Weights of a small GPT-style language model, trained from scratch on English Wikipedia.
Architecture: LayerNorm before each block, rotary positions, normalized queries and keys.
Training: a variant of Adam for these matrices, 1000M tokens, 7629 steps.
Each number is 128 + 32 x the weight over its row's rms, rounded and kept within 0 to 255. Layers, rows and columns count from 0. Numbers have three digits each. The size before them is the row's rms in percent of the matrix's.

# layer 3 MLP up, 1280x640, rms 0.0335, rows 650-721, columns 128-191
098:112095110114184088089090137122130115126100128093159161111106121107146133141128141096138090153154119129182104133117135111117146090129125121130112084124089126114101151116104100109162140140096103
097:173145093112090150197186118138132117130145089090123082155150084096130170145110095108107137122132128049072156144185154162138137095101094167146136158135160099146169114170127124071037105128132099
100:140098068121111069113149149150104121103085101146101122126140114079166174113102156165063169114151133138092158125092103123131120112126101078147151143139123072131151054154121126146106097116153169
101:165135125104108118151140116106153190144163136155099097097179122084109139084098133121155133180143109130148185148125151142118174163139138124160155116138119101124200165138113132196154141154109096
102:136150153090160083083134113151144101153141178105153098119146103163126151152135077179107083139155104172123112142150122050130172137095113129133081170163171132111093158134121117073153138145160146
100:152147130102112100129123110136153149100141098097125127118068134093055175140127122144156092171155127138101172133153135177191098102127107093114096134145140117181091150081158167101109120169072085
098:135179180112175113178172083126114067145103110172128101074112097182114133148089132081096139114136144134120130126078174116184137108106110183124083122168097114090153148073137123102130099121128149
096:163134099031175057166184172154146116055130108116187124140168125094157101077138109072118122117107135113078119091122154151099106068155105144172146166093140117144119130165115107074072102110139087
100:146133160126189103138128105122164117121145097098097123122183096156155126091151141132137160171131128140076169156143179093104083111137193116160162077112150069162138111105090099129136122162112105
099:132125064072073096142179137161157151142178107115101089142114085130221156153187078125085117128103120105168099163154140134136111133145101074128132076094088119164131111144124134153128106130065085
100:091101109089169100105192198106091114179097073134118152171102106184151062093128155112138131116105165101126069109164132140100091092092081156087119158133134103133092129151094119113141154085151119
095:151121134129163075049170135142180148112136093152136069096140102165117165161091114082047115165141100145129106143126045141149122107145174122176149146143122108128148117179153168155115115112131091
102:145122194122169104150138123117168154160131135100113188127087145109120142107206178168155125125103120184155135135099112140125104134145065134165157105160220057147182126126180148107132134178064118
104:114176086114155160075113184124157156176102110115129208093106089134073127128155128178110091137140104131110125056105103135129149150117144131116122079115167181132091113163081153080206112183114135
103:156069094113045137146094097122179084131127130112148145094174084122129079117183124125113157113105143092141142101156124115213109191133138157107136124118138160077098131168102153158214107100119123
099:151086143157111123112139106137188125136161164088119149111142136089085123127158077145112168139168109068165094133109144153155160038140151126129165140146149087150082154120095185099107168142138136
119:107103161050121155132068099167139153095143151174086161110120137081159135130120164097126181149163079114172125148066121147105186140145109091106151081156148114122120119190115106157100131156092123
102:156122194153111126077098131183073099186111133133048051148177112100114128110122128099130136109124146132144115126178110158107122169115093126092079134112085129086065154110150151143186186128141128
098:081119080093112143159154134105200136115112094117134159082100132153088110081127116188160093159181186128142123156133135118146140072108172097101131169107134145123128206124162137166065090153135120
097:079151153121126215111138179069156142155158096182050138069138126135064093175127146092136144100099095130107105175089163117079090143132137139179091128080080112151127136160166164127130154133129112
102:121137064181093177132147084169116115132053152112126063181129141105168148097160144155076068107137082099127131047179150117138172094076110080136080145124166091061110120125135154126169083135137131
099:106152125122053090171146098161092125113122103126092176143135104133118118189161110101185038163113117130077073109138116090090141139091088093105099088156116099128137142110101109148116062145141162
093:148106176091105122081105079044160105126125042108093132142181138109177144138135139096139180144186139145113166183096165144201109113147128156118201068159179177161086116145076119074131140102113107
097:108139143082137132126115093160199089112135125125140098126130104098120159094138136128083124152120119129149138109130122179138095124151093129139152136153119129116095135120157124093087169054104105
103:174161193155123169075138126117160186136111086117102119094148126133173132188112145082132123058050157134103150171032063100131140168165124127122133167140112090132171153086078099164105134161107111
102:146127076090144150145080157137133147160112139081124151131104195085144121111168112095167107137117150128150190090130149123093193141065130128153116137162097109114147130172155138123127119131119084
103:119108136127149113092167139125162157189124162092103052139101084123240114107158144171119172108114136071085177120105152170181158124134110137124131106147070146175110137109095151135117120099119099
104:107088147074125099165130168181148098109115125139172137113098108092201141169124127128105163122184132151078133148145133168116122138144135136150089144070156129137130167087188127104124175199173086
104:139106066088129104138127102166148119095186191049114095097182139037122118168094138143117165127100177071126093095146182184111144148128153170094135096121093195094159151119124138158129126105131115
107:157192185137157149127153132108078151183139124120203171099052018111125090128097117147112127144121124094134085108134145151168113142140141150124097196052173136154086085113141136151106111158085142
094:147132154122178134079129068187092123114101143152109130117081104079050170114162095171161113171129090109142124124102111143188118078089116179100103160128130178121091138092161184095148061105095142
101:096116090148125132127119096107099148175121092143154151105136090155151146098085090096117178143142073093087109056105136121126089209082088118169132074143141096109109158153078091121080104106125169
105:126109126121185104129109100117129099124143140041098121053107173100087113101139134162103117168132156138144138159150142104129102149116170109139098181131185066123093214136141105096096103075129149
100:155146069095140153106173175049104141101107138109145129118138114110133128139142104135124190159195087110126147102123095117122178099103141122056174116052125127161160131154152095091109154179064131
105:178101200151093081102144165110166178102133112155101117154106207187116151093129179096130144104106090072024126092103119102119171137074128143150129142124093149147120129114136088124130117138154106
093:146122132141101114169110162105094174141133095069132098184208132073115145091099115162161096083137115126108091092099161113068121166143143161146158173132139138135112169108058140103075093197116105
100:164136098175133127111160113167149114132137055124194112154160177154126137202143166142146099110153169123111079084130113129144107094131182124114038150185109146075111168123141077126141124144132151
094:136105112167111086141122122077141118147144153172140106170137181077153063169150130222103147177168158125121114167133146161115115098086127156155107147151193127085126122051196144091121131120132121
097:119173138084133178064117098113059135100126086106116122198194141095092169181107131119082104114141091126118120153164076179106105178169174145106091141093155128162158072117165119087155132151133162
100:119080141143093179167141137120089145122102125161122147155133125136138127137201162158084124134121124182134125113170192137102146137147148126100126131110165123181038096089132139100129141094067170
096:174138099085149125115155147081086128146162077129053095096173140141118092143117171107156165139166085100173098120130112061125149169088091159116142143119135075161121125113105168103128096186125137
102:098141161100181161103160144093130093086081117107202114142120076138149127064110126097119199102100136203095104107162115148107090148148123152142119188155131159100138136112118132051087128145161141
101:150160156099118102196167095143143140165178150145150158115108109143107116159136086134159143108100170138114106162159144124115173125161080084105128164079130108113130149128194178184145112047114174
088:139131106073115159115094159109115210110129104113094140131163210140082123142077154089115154147158152084109148147215126140141195134187097099103125123165140128106203168170188134110110164180202139
096:142149077187170162095044063180124092160134142171092168044165135114088102083152117153128088150120072132122091155141116126169169102137151182137147138133167036110164109106155151067068131082145103
104:129119099116138121106098139145135138096138131112113129146118090135077107146107120112165156159116147147165080106097125109097142110063122123111146120156091115119164149104109114127166150153116025
101:128174076138171113131155150096131116176100114191137106178092166195126105158138153169165058215155099094156079153132144220125169085119175131078068153149114165063087105088182162113086166157123111
099:138156164133111129104128098162079097148145121134076193091180092060129098118093103145106105118149171176107203178174120100057139121135077111107119146106164109081158113068098127101153109090116106
099:142139102121104131096116140109115130118119150233105118182128098114127117125157156116108143134147133106111192088126156189102174145139116139093121145101128226173143121101190098087096044199081111
097:116154143113074077148136118086114134128116122148167134175207112158096188134142103136147121178178151125068174160136103166127143099146137140126140197116099112108130100191180072138110116144102135
095:186126087142111160101124163081102146114141114145125125190163149140161043119138164077108131111148110116068168128133135129104172195187145180137173138130116099072149116147145166154212111101099097
100:134135097159102139117099182156061159172233140119160098155164109187119151108185134125180174124100093143114110104098178136154139148115123148160099127100097135106085122064190155201165075163195077
099:112131117086139158096123101109093120181095161155145084106178100155136119091117096129148113110166145177143121098108111106128123087221144116138142130114106107175139082119147133090080127078136136
105:121086131107112107092087127174116165157166111127134119093153122142105141162151140112137050114095135114106129132104164157106034101151134097144053148137110121120203074066150178163144087086132096
100:101173074121136115160162125114072124139115151154128135116064141108143161080193151160116158121184117087104171120129134143073094156106076160193077156228135084133210101145125126132158095176187183
093:105107206140199129147139077080081129134087096144191066105134135129155213132155076138120131112109121192111161164124116157220130168079083156064108206100128120156100141154128145137091134138135133
099:104101134115154142152094170148074146181157129096135106118125120130114127120087095087103112128144130143120187123117138110122119091122136129190118234080117181116121191114151160111176153117114078
100:181172167121177125149151073113094137152131101144086135092100079185122131133091063132088158128147110124149129044088094105147170108106195130128135141110200104112111131174102084144103141083104136
096:074157162106146117140177140126141124155096186105188091115088109124109119123135092155162130192135199127169116128148113112090102141166091148146108110077090155109108057129095151016147102138147104
097:175100110107087027117154117107108154123153120108151117134063132083130124077106104154176112115113148086103072139171073144119146110177099115154116142102112159176064034122155083092146195124179106
098:077158162138139173143132057140159113093132065091157111151116166167124176080084092116139108079138088146137151105174120116104091139164119076101075083158107221121140154180101097077129111149115171
105:101125140085107164156201113138167129144138195121112165108146153130142141165208120132174097153143165126137140135105133098148128141131156089116123093155137079139156113179159095122136123122161081
098:182083176132092149138122172104103063153112124121155126159178090120092083172084118145095086075115142176134164143148120130137158133104092165115154108181091143167117148103204122149161140127194132
103:187100131107111091119092123133151119111115155104056160098091114137140108119160189131130094152142058144098165092098178107082123103129143133135108149147157047173146155154183139131123147183124077
094:166118143135131177132143140131136163191129167162144130137161154118172120089158088187148190109114089101110078103119121123078109069115090067133115111160158093081113177110129122174125101147090187
103:116175077147173118112144135117072097171072069157132136135156149162118093095123091100156139104087135218129073110108131090159147112120154114095103160102085104161128180091134141113096153175122104
107:115147126169057134154071118136172118095108131098127078133112195147149124149117141162140159140112127113131150124155104091110084108147128135105152138151133063131188139108135096041129067128168125
098:114188118145156161082121200133101164061055152141082134133138099174111168095122103132152168137160140138087098156124194092135169143130141112100089188122117139097130058138142136116081064105106086
101:168195161151111118169143079114098141120132161147146212132142137045089111146161108110166183157137096199189114100129052133116129103150132122186178125134094159166124077118165106053123116112141106
104:157039146179089176096121094123207088154118109147112123093138196133126179127185148151070100119141055132111169111136118127140171154094114164139123097110109090145116108115134024134137156160135176
104:120099067185145103119183101148080126110120091144125072108127130093126104131142145118138100154096158072094142171169089099111102158153039209158167068118140180110183101089124133146143146096080095
099:151091088140153106148158119183136114129142129054156113154136079166204147164112127085150122135123099097103144109116156125123100128119103108116079146149158121127103093161110090176073150147105108
# layer 3 MLP down (transposed), 1280x640, rms 0.0285, rows 650-720, columns 128-191
098:108060161176186145100077066096082098105130124155192107071150117122135138120121105143092162130152128066144095104210180141115148094120127096061075095155137147091157120113150077133142174115092185
099:111145134191106106157076137143149116119148096113130186123135060153118104138076111072101151127170145167148134104107120106090205093192132146106191139146098155075172105118074123102135105110133127
100:107067161135175133100163168118170123148108060144096121171071138156164132154121176150150114118180106141124121202108117078089104101145149170165186095173112119062132048142119113210117109119113134
104:131160115130035132142133114153179115135112134129135116103185119139150085150122102154110121156156068125084108099125133092164064139070117044116137117116150137127107162192106123151156123190078172
105:139149144113090145167089185124111100163097180102180126039139148137091076151132111106145128146138089064074157212128136094176110154100179128100136160169118125182132153158121140172159145104131154
098:101140124178139145127112160087080095153137115153095076130146188123096088122130113167130086115115152106143097114126041149112170139104069184130158114134153139166128149112147123115113123095097135
100:120099142110110120139130093185096163067156108118084113164110104164131082203148194128139163115114129123103084077078145152113162142112154188131191136137168141138096178186137081196117127102100172
098:072130093198065103116094081100138080166151166108125162152214138145119104146103120181160130121147130120163104126153129155103097132164151093111128112144083136141142129119152114181144137155101186
093:130168099150160110092103216169114113136111136145106165151120112155095183156173117124092139108138119116132127184125099077202070171166151132120102102125104149104103035105187162090164119093150130
101:101101146095110161097111107150145095147144114108117082134091133125145057119081144136113118199063118193214124083085145137203091148067152139109127108132181185146143120133108072205121067133192136
094:183186102142102129137110045178133126126133171116120088114144150128095124185134077153146090124188109155125169132119147077140188136171109108134102130124099141134110083112134136140150130193123099
095:111109121133125140151078158118105113147134125160142141126179075151112139077144074128143141120148137112111160163180113166077100153133102142161132138114092123133120144118167076109179127113100104
103:157086130142128112079075154205137143184081172220128123153127148119125134121147137185133156107131110139164053116097109176144128122127130158146104135119150098089161071162139143128152099111126150
105:089128116080133168131073195135121189154102113146106144090169145095123097052121131150138159062170112146158157124083174121107131111162108145130124094143090122150108141157117126169166122130143175
105:170109148060098119168077107062174152108103176117143104178109116159120152129078172102103056074105090070123061166156137176097153142153132133177084154075036151098171153176077083110142169145160097
097:197142132188122104165173133083166149124137192099108121084115156133191144173166175075128143141172138099136115080149031162122126123166090133116153143130108135202138110128171154054133169079118139
116:057119084137161093128117205091103157119120156124082127160153176138141111117175105075178142133141142077111125067139159146176159082138109101068133148113183159069098113082186138157133140129084109
102:073069110171124077125092098174145138111128141148173123163111101117117089086130107100082126112104149158091127123089159204181111143107126119081110146139070137123104122087160102125096116124156159
098:153160061115140152141141162081122105063085080169208079130170144145118123142156112111194127142176115086142127117126133137133143133159150160135104125137135124144111179164112133115109083084119095
097:126139111095129096115161155106177120151124149093127105105113110183123123149089118144122100128153121163142126123075130104174141184121074124068181136116156121134143130113112066085153107135172086
100:133156142118175166117110148131164084101162122182157088123200138156114090107155155142106149101099139163152160083161132182126179147121131115206090171089159128107159171107138141132126126066109144
100:111156124057122145112139106190160154102086082143120086160050134095113114161121113157159160162124134131137122154071141137122091194164056155184120091167093117101156113138149148143125156129166177
096:080151093132149120110157114110070129166162134060151121124141091098109084139112097164104125141118159128104068131103113107065132161107121153122092210113134160118176130148088145099109139100121125
102:123083126185141086190127231136168103138104119105104149106093133169141103140078174119163129099074110075154136105150090113107108136140156132122102121170134057129183119128120124123122160119130090
104:168118172168119151097097196147148160119188170163196174146050156105135080154078118170090149136127161081145131196126140157173067103127083146124087130137124101146120133123126114125071110098123157
102:085129123038169127133152169137106071091058118153117144102083125120143141177133148131150151114094092158052121132098109149093106109165178142110169131181078142134195111164127183127211123182160153
104:137147149160104155142115130098096121123117178127113144131107149086184152123142147125126143143151147120094128138119085134121160090112167097111160157109102115164174124143084131107118057108102159
105:130125068096108088132100129150146153159118131175124104119125120035121118161107137089117112193112104128116066170128146141151126181107070116163170145148101199079104186114135120147133182125147109
106:088092090147140121111131115116153121131174164104100078099072151115150114131090105056135123041072102125166098139196160148142152076077077036143136093079150132037171065148115161155111123173145109
104:137162086077204158122133079123138208134135153075117112142128082107158111114083115169149153141088116095109179081077134105104138095179110127084141153087138076099115115138112149139130100145135142
095:073104113114112147144122133118136135091158101128108127155105132101122084147119107060148160115083114098176162095117137107135131137062094130137142101111103105121162151097157156070097099137122065
100:098108078110148133118153179146098139127127117070145103103154078149135103140125086090154104116142152101158098182096064125131154114151077144121135104119194190064108132114159120152114162144094163
105:167157135151093076135085153153071104123130148168130136131124070124124160132120158107105123112100115106059122158169135103107167073141082059177191104149068154087136115096147107127170115122136107
099:086199123077087104134132080148133084100100139147087170138175144131108113072106092171148115122115143130155092123100192072141128123061099112140162133162112172108142086105162165103187080128145154
105:121101082152092118131168177111136161057139082138169161143165160110161173122080110112142153140174157112051096144135097124129165105125156105109159179083128126141155159166237103114089137106119123
102:181174155096105150159133194113139102114117128102145082100076140113121122132130122107160118183118115115160127093155128149104164143163120096150116163173126131171125118163150084091137151124115074
099:127096054143180098169130190136140137116116115152167100133060111149112088191122154105129118130104118098086138116106145142171133158141114192191061120094095059115163098102131134100114101121115167
091:107147133099172170090156172176130141091070130100140131116100067152136085160130128096111120118107145136089092123135131116132132160129194126121149166097150117134146170154141078158104087090142129
095:115144146129107127138106110094143118085133137205124161109100152143116133129141112114083107118131100153115146137127179061112102078127165126144145073129142117132139139119129128104138123135133108
102:126112119126113144169109120153131136211120116068168131175091140120143100089127138087149120104140133139160150092185128129159088089179143141172170088126067120204102128156171181119142109150115129
097:159087173138082109144193172142142153125107140094118104128151127122062115126144152120154107158203169117109161123110113099112159103090173107112159117092112104156132187102068062142124075104139095
100:156151179122177087095091143139144124096117122070185140130120097096054082081117169072119140147111145164130080130107141159103140139177124122148124169118107112109092164097120064131159188173123164
103:113158119096203077110103113168173176077123147105098171115139163149155097112108044103181191132102174038150136133120127140145154108083125127073106145098160181079156113099131170119148142123124154
096:107106077119107137104092107058106146124137122141114089095112113111109099124074087142134099160155129119080139164113092176128115134171120166081153085133170112081109164142097155170116173145205143
095:093132141117120160127183148126114072117148074127098173082177150087149112180116143174119172199105120135149106088102158153159141123138133091110095129083199135149113078120094131085124146158107140
106:135095210070153189102117144166123129164156175115107158122104100125096130147114158169085167110025112151159155111140083194112123100149102142084104128091070137127134135160132199171120151138046129
096:099049127151181107150100106136135103121110140120072128130114104088130131156125103058131099142184113114146137159185139121141170136162150124117137168167097185090097138143113144173126115104150116
099:105117092060081108223116136084069135119084144171144178158116135105097131113142143089089164130058088135122179140185143151156106093205114187092126095111109141120116085173127145120120181155139120
099:084149080168092135124183089143101107155092055189144128161111169062137082153146129106112147096142117115107144128146156157108160105101089101134185075146163185183151117115142130116154114108178110
098:094087160175127161134084155142097134157158126104156173115104142132086101155150123157125157103193141112108119152112131132145104094123124115171090104189090156175094141123145117126111136107156162
097:089167117107118150097130131126082151150137127140119096042125118163082141122128149147173119124201115185137118185053159079077134072075155102102150117110117098126093088117106095160094080091169141
099:215198155135167164101099106148043049132136134171173150142115107116122174175121128135145128120104057218158088081145147219167137141125158087120098139128099175124090100154097134146138107127184185
099:054146059133151147143161113142159049116134100114148132104201135120189126150159130137126109114090163142117159152141104132122131131163168088105109093101106118146160084093091117105101109121129133
104:125169140088192115126081086154083127088138129135112106151136114149096148156141168134141149143077121174111121129109140090111103114193112118211157090141065147053122104116142127115150109168127109
097:121123106149120128120078111068119149131106180088148142103120106128116074125171136096134162093107181221184173171126202141158105115045130121095117148106101126130115119073125151162133101118133141
094:141140111135115118121108193168129153112103154075146141119121088117120110085149058166119145120092079130142091115173065067147091087111146194180090126089121136154149164114094159154127124109089121
101:135103134125102154147090180099114114206136112140179144067116087124136081140141127106172107139189153107169129145113133190084057135174097127127134162150144173188143080152112196170085169120130195
103:153172102098144139106129070106107106170154117096128126128120112120151122094115092122116176126160137115173104076116125113170076101141095139114083147117141102101100109114162080129148113113190124
097:081104125123105126089098108106101190182100156108134142154164150119128134107146092123152160195145150110099222175117139133093103090115109116122102156139138142106152132136102124140111098157155109
095:137181114136140127119077128164126149126174163133119133128126122177187078130111164182121118149105111108117214102103145152159088105130139102128134164142200102110129137130199123149178083107097100
101:158093164050103192133094066132089136146168156085136140171108126169116144114113121126112101180091111139158153112155142101127131169146115099121103120160114199130173084160185139094142140152146179
107:093155107135135168119168142074086201122105114121143143173133092117118206126142152123036139119115158167110137087140169141161101148111113167147093095142121138169077127138172176135132175072111148
099:137084148151079134154109113104179067156137185130100122098183125144093148124101127158094118117159030136109178215134178127184130125101199175136111147175135149133186129129117068151118114123178187
104:115178138113147117153156110173143084107097095161102181100131121135094142174170130177160097147094126139119127082059129166129050093093141133088078098196198123115119139129081195080129156134107137
091:175138128134115127155136126123115174169099161159194127130079093124128138144079101120082155156109097121135108173161175166112163051162159104109160111122167142114120135123179126115103180135135120
102:079138115161136050111190115166125156097147131109149170139150111181122176151174152117090142123152117098133130150142144096133146110096160121144070226118118119080185161160071103086127151096120110
106:128118126170105115089114117175121107121096206181196107155137152139124149114147102195152097151102115146105113171098136091073120108155100094155115131090078138117173148138088133066140080180187196
100:082123167150086169124095129139098090105077114203126127142090124114102067154092149215138107092139169104093170121096198123120073162173141127126081141143153151146102128106104136153102092124126076
098:110146169130155117175118138165169155192140136108115123072127165149165116158138143148147106177132078093099153127101165070063036135200121159107103040126193123143163145125067146151063076126121117
101:122069165126086135149107082117146148127107147105164130173158126170175146147145083109126060111114091115109200104154112146098196147090130144092108102118105128113180121170088119145110151132110184
105:070092133101151092087137105160161038084076101106081111144118095153099121154170110091100074124148112118175097181067088177126067132191098142108141041107120174122097082117119183134177090155125127
# layer 3 MLP gate, 1280x640, rms 0.0344, rows 651-721, columns 128-191
098:117134194138143123115103132129095102105102097101071138162158107144163095177186101124192068160224096065117192063141113107125111145135122122197079118085128142100163167157084142119169151100122100
103:102101070078140110129098144207143112172128121092053123175128140161119113077137126140134138136097109091080160150142118147147079109108121135142123139099118211134089124103146134124185131122088130
109:120102144155108109095110119159115149119144097115120105140137169099122117136092100110145180138145139163088138072162090109129100077136110092102107119114119075082069089120108113122146144106131133
106:126126195123130091114123116145136081105065094161189147089125075092122120102119119083124133162185072056124109106099138176070181140101117174126188108130112124153079185137154129163107139131107085
094:091102120173118118110111209139101110164147179124070131134197117166118098176115146150146163115097125129146155101161100130172091140092073139119146098116146171165073129105150110164173115129104152
102:135112137117175163192144191104130125130174095081088158122115142105143105143108140100096159152128137133089120138106060120113104080109090148085210090143088136146131092175076136069082159117101097
097:076130168131078144065093083086089059112090164149159159135167181155140090169061139174142105146171094112106151101107107071107132103174136104131101134149155115156109122157102117163161161156112189
104:158172080161144104079093106124157136088086105206083110055096146077109147107174188116127096125119155167110136176142155158103089077162101163131124109123175116140155084103144171157119105098143067
104:097124144138066154081115086149116070097100134157141170086160149169152108124079153110129159170111116138126113163142152102210116161125076123069167157150185118118124154038158127155082112150170185
121:147098113102179076156147174101126094086149101106116159132115092128144118090163213129109165132119174124146102117170126149128090122077088138128160086156168148125113105135116108138152139113124110
095:084144169200117109134097164157136113113108201127150139140136097145091103076088102122118076127074097124108186138131163130119138102096091157144099097072130108098157132121104121138146156142092142
107:063142116147180100215130108130170094138096094174077083086149139121154140165165166127081146144135079135103123165111141111129123160158105164095155156112169123129105110115099147119179060133124110
098:180052150123127086145178098171142147106116137176139120118161131137084139158101126097108154078097105159169104093093183088106091164120165079163161195111147175170077124130076097115134178072081081
106:127103169143125085087142120174170139135071102121106148181094155137170130094107100144113072150097119116061146118114115131079148190137120068160202094149099101134165093082172110166185135114076134
099:141173176131117078093106109111143097096174143083102108133138142096138150137162122117127137173103150112149140141157097175116187151166117142170103100120154066182137219140148159131139199183148166
105:161107183143134130161127037174146130125127145182111138108114159110151114147091131147169103145165098159161128186105119114098144143121113097205167127149098135164048170124094118178112116105152161
099:143051184130129153127110115105171127124121119164146083184126141115220123137107079135102107115152120076121175111140124122118116066140116139175128131112160118151095066115110113116158098186184163
099:090113205127116158143154184138153119083082095108085097112107066175114119048111123118124160087093148103166096133129105117130111142181124176066109085130111159156151101109142112105197117101131134
100:135166170176086168135075158201158122083126196124170116090159109169165069097151164129155167150183123149135188157116109092079203084134114148103171063133120118123114172177093183132111127169171152
100:199160119114139118141182146138124105117103149098118144130079081131144090079140140116156120160124085145143149142100124111163111155113072113146085092154109135183139161101097093138068196074143147
103:155086190144155087172166149146116125144107130094095119168097170126141143104137090106124165099116096154104171140133120163112091063198125120154110112128126157103140162126133157070164132152138123
091:135135149149128171164167147139096120150137141070105078047166112132108132095097107079091142100158095134100202160120152130137164131098108088150057171062130076129148089100128133177100119131122130
099:105121112137161113195144176102152104126127160147140195085125121168187061123107150179150132177089120111104155147118105108079101137123136183140159106138105106146163101133143131111129155122158138
104:150103117118101147136103103172172079116150115120166174194114123178109158136113132154137095170094172063085139153194065171171152134074099117132128136155152116094128095140132154213164134169060108
101:152142162180125121081127125138133163117085092096122145096101078074197090107111084148141192166138146128155195107174157171092189142127106148071061102149075122088158108173198115112083188088142192
099:120169084181158142164116157172121104094132088160138092144082140132176085158085141161087110199079148143055180145104091141093091135146143053093094132065139167230099166061114136115139138104108200
095:104158093124144091150123127135152157127130137129062134127136132139089082141120178115144149176097140136152104169165115136151085110121160085167122114128087165089104149140117112141128149097110145
113:169119160170156133139101139133088091147100086179081142095172196117099148174135124091128154135081211115131150145117092175185131131109122111160121102156106188127157143148099145176146147083141127
113:138131113139083157065106096115159140099117096120094128090171172107134128171173147074106134179150151123073165178107145156055177067113071115157148114126127120114075161123117110166167078100122100
095:101107155092063092139156104083169113176153173134160112037098122143078124072110112062132134139195170139105086108032111112155061105117102144114121168119045171127103128073147086104130135093122133
100:126160146127041125169137083143091136128062113126088167113188108123168124109154111161151130090120121083118149173145118094112126115111135086129112108153073096134077147104106142163149117124095165
107:107100083116135162118118133061130115167092156092129088087137132112101100132140107131132158130105130116117172128144142137111201123106121122089092134150175115128092149117125101163063140116087094
099:160146128141140081122152155176122122174123091137144149097110123148078113082195151147135154113144048159129114128114159086111150120147146150128083137107140181111143120066142147075084126163183138
104:092151111071152149086147069136079167141178174131103134070130158133090216086116139072159093119112111096098148186083159175086139127124168079116075108169110179098097119113122147104089111146131157
090:112076119068099092067129106090098137155122124135121129121194162151151111151167115087121145099131101127094161123124125124145135047147134106145103077070188101089127108122138128159181140129139089
103:118149135151138141148165106148213101155089072173128089109155097190137127149130116142135155121121099103117160188114080140113128080174132111075171109098159118154154127109134126119139164079092095
088:153122159147059091082134172124090089132135182183109092113148136140189131175147090145127077117140177102103128149105144134134178171082081109103100178097104171111114154090145142147128111156100079
099:112150121108123134107072126126132105082166140144138124154156137160072120122146124110139121132105128145180066106144141177140106159133105158090124158104156153106116109131170079155100115158110133
101:113180105198128081102081143132103110096119156137114070143135165130124177132147130115151121109138128188102205152171106168100074142149177133135190122133068134147160132128166115052132116131152124
095:149118126140132059078030132153113097091077123137144127154103171130194077109100080102059129111063154138097190159097101140136079108158092109154082122165099106087126126094151110116183107190147109
104:160127126115047129136075152103117088095107072105105128113185141124070149155128106153145106196113179185070180108133136089112093177139133106106148093064096144094141107122140152108112198096107129
100:119122170141124158106092123130112105137148141115145102164073094112192116153137130125158068127092135125161103117120153112076103124146124115134109125115074088114066099213130136144147192116104117
093:112164123097129132108103155132114159113164138139122123088156129122066076135152138091168096112126098121065127131194084121077210132089122129093150165099153121060099109159120181102139168106140150
096:132077113151118124096090159113145109084136126120142172127113122126125119108155117104126127142166094115204124139143114107113085100158078093167081155144116149173141167115200132106111129089118130
103:116171191111124126097134122145135112128175138137135067082160145076122105159171139052086119116120099207116114130112102182139120154159094083130158098139149122191082163174127147164083159145096159
095:140092182111156107148128095152160115150101116111126158088159095076181149138076106140142067114131131101188147127155121129109169092162076130088080099120143178099134065124163096167183136133114138
098:154162185083070155134129069145177162126123172103131153157140126068143162119076090092056129155161083183088114151179182106065124114094137099118111154133130136102140173157101130102119135133113092
098:080094153095155106132178088087088118077096103119103096160147083095173147138128182125099096134080132089094138062130171145095156140100125120126093125093100068082154158187094154131170129127108097
099:143046168156137118083167091096112134102150106136121105139145172129080105154130149194174189090128142149133076169113159155127101143099136165174118170127118169118128059151134107103130181107157122
097:124115134145141159134137067105092160110151153186146143140124136126139140155122122071108164119108146097146189134172155208147142092177134096144087146143163103097158064185189141130117134118095113
104:165175128191111214160169120150161107132110128129101126063149117095127087125178120110090111118088122156094147168096150113099107062069108102088126088177127154137105105132136085112088093148128204
100:096188145108149107174147104138154080088122131150144132102084135097147123153102165184096098142114088078063167118173156148124150166095144136158119073147169143132163122149134174123169132174151172
104:145151147151091096059108066151157094123127120151154133128120139121119123114137097141113113134108092129111132092176157157091142145105106063231113178147123141168092096122149130098130102104091090
100:130117155129111165125117174151132099124132108099177159172122119112113175115156049156159147153090103122182172132174113160134140121200157120170130108099091133128105138130093134123177157130101197
091:189092086186150083141111120194103130126077105098178167215103143119102142098154102149137116131142076136147109152147139101198142155132115208148176098127156115094162042111161093099132205091072131
098:148126094100127102109144043128154165161098117122131102122154139141174140070107123130136082152152113124159092109117191160127132110159213108114163155168110124135086143096119140116111087087142139
102:134078169077145151150203082161186120136119136136066124070131110151122130055135142114084158156154113165123184121139123168129119115092125104101070123072148146100132166144161123123159155082137096
096:187129112088060114202172106100071102091167139143120130145160133198163165147157110165102129091137074081081105159134132144122062179162107115098116083139116148140103136192051090185159158111113127
100:105138155115113150142123078124174127082166151132164136132097104130142189178092144125145154161135150140110098112055179132148114111138146099140166099125200129041144127104098128104096132141097126
101:122155089053089118110177161173078124064103200112103129098186168082118130186124126105096152106101121090130119144161124121076185102099126168167185121155133147163134097071102078135117149166120169
102:107150112110123114116121091158107107175175152127088130084123146113139058144164164140068135193140143133133217158148166093143110069091078123151123077153122141143165164137166137136141140099155109
100:122113103145126140140159111141138114167128111086132116126134122123147106113170110140123144150176119113107200087133141107130127146133167109096131107118125120133170108117160167081111130170135147
101:121123088149178102093158143139102118098080100150137149101111095149119160094168160123138134169124163130111139113113136070155018117104132150120164147148158136152149116157201084085121078070157104
091:106099128123104097114183152114130128121131106094093118165151127101135094083136135103154117129123146109151155157145131161180089119181175175160069129137157116093128120125128135157125092174134090
103:155141119105120118109131120089137124047158136105133154110122111085146121141096105135100155141147139134151127080080155152129117151146131121151187136100125208095120118135151153106101115119121166
110:148135181081122103160140129115111122155124154184087111100123086142106117084094133119112110115161113139144159172133112186105082097132097130108152041132108137114060081063122118103144118082139078
099:121060135169146148164155147132137141164168137085184124147150138178087180137204107117142114155131123158149122146187107137147122135087162121113144122114113096058133111085085115136143159106118135
102:130144105110112082194161151210100149146118124133107104082124138096109175104145100128119177163104069158132199145120160140110090142148138172113113111114104073159115097077105145108063147145207089
100:081192109047168124182144130148100143090105115131157160115132149163159188104093138124091142159123211145126125145158088118074140156071104105103144126137133185079101062113146152130105120144090070
103:112112135125118144155168070124135113092094150128173121128094133128118122116088133161133120139142072156172129142104134185128124065104131125117170101151074089115138115106148114121171123127114147
099:170148163088157139128168170107080080110120117126212163087137125143093126104141124132112129102143126106156123116098137117135136163090198165114104029103131157068110110131123134113219114185181148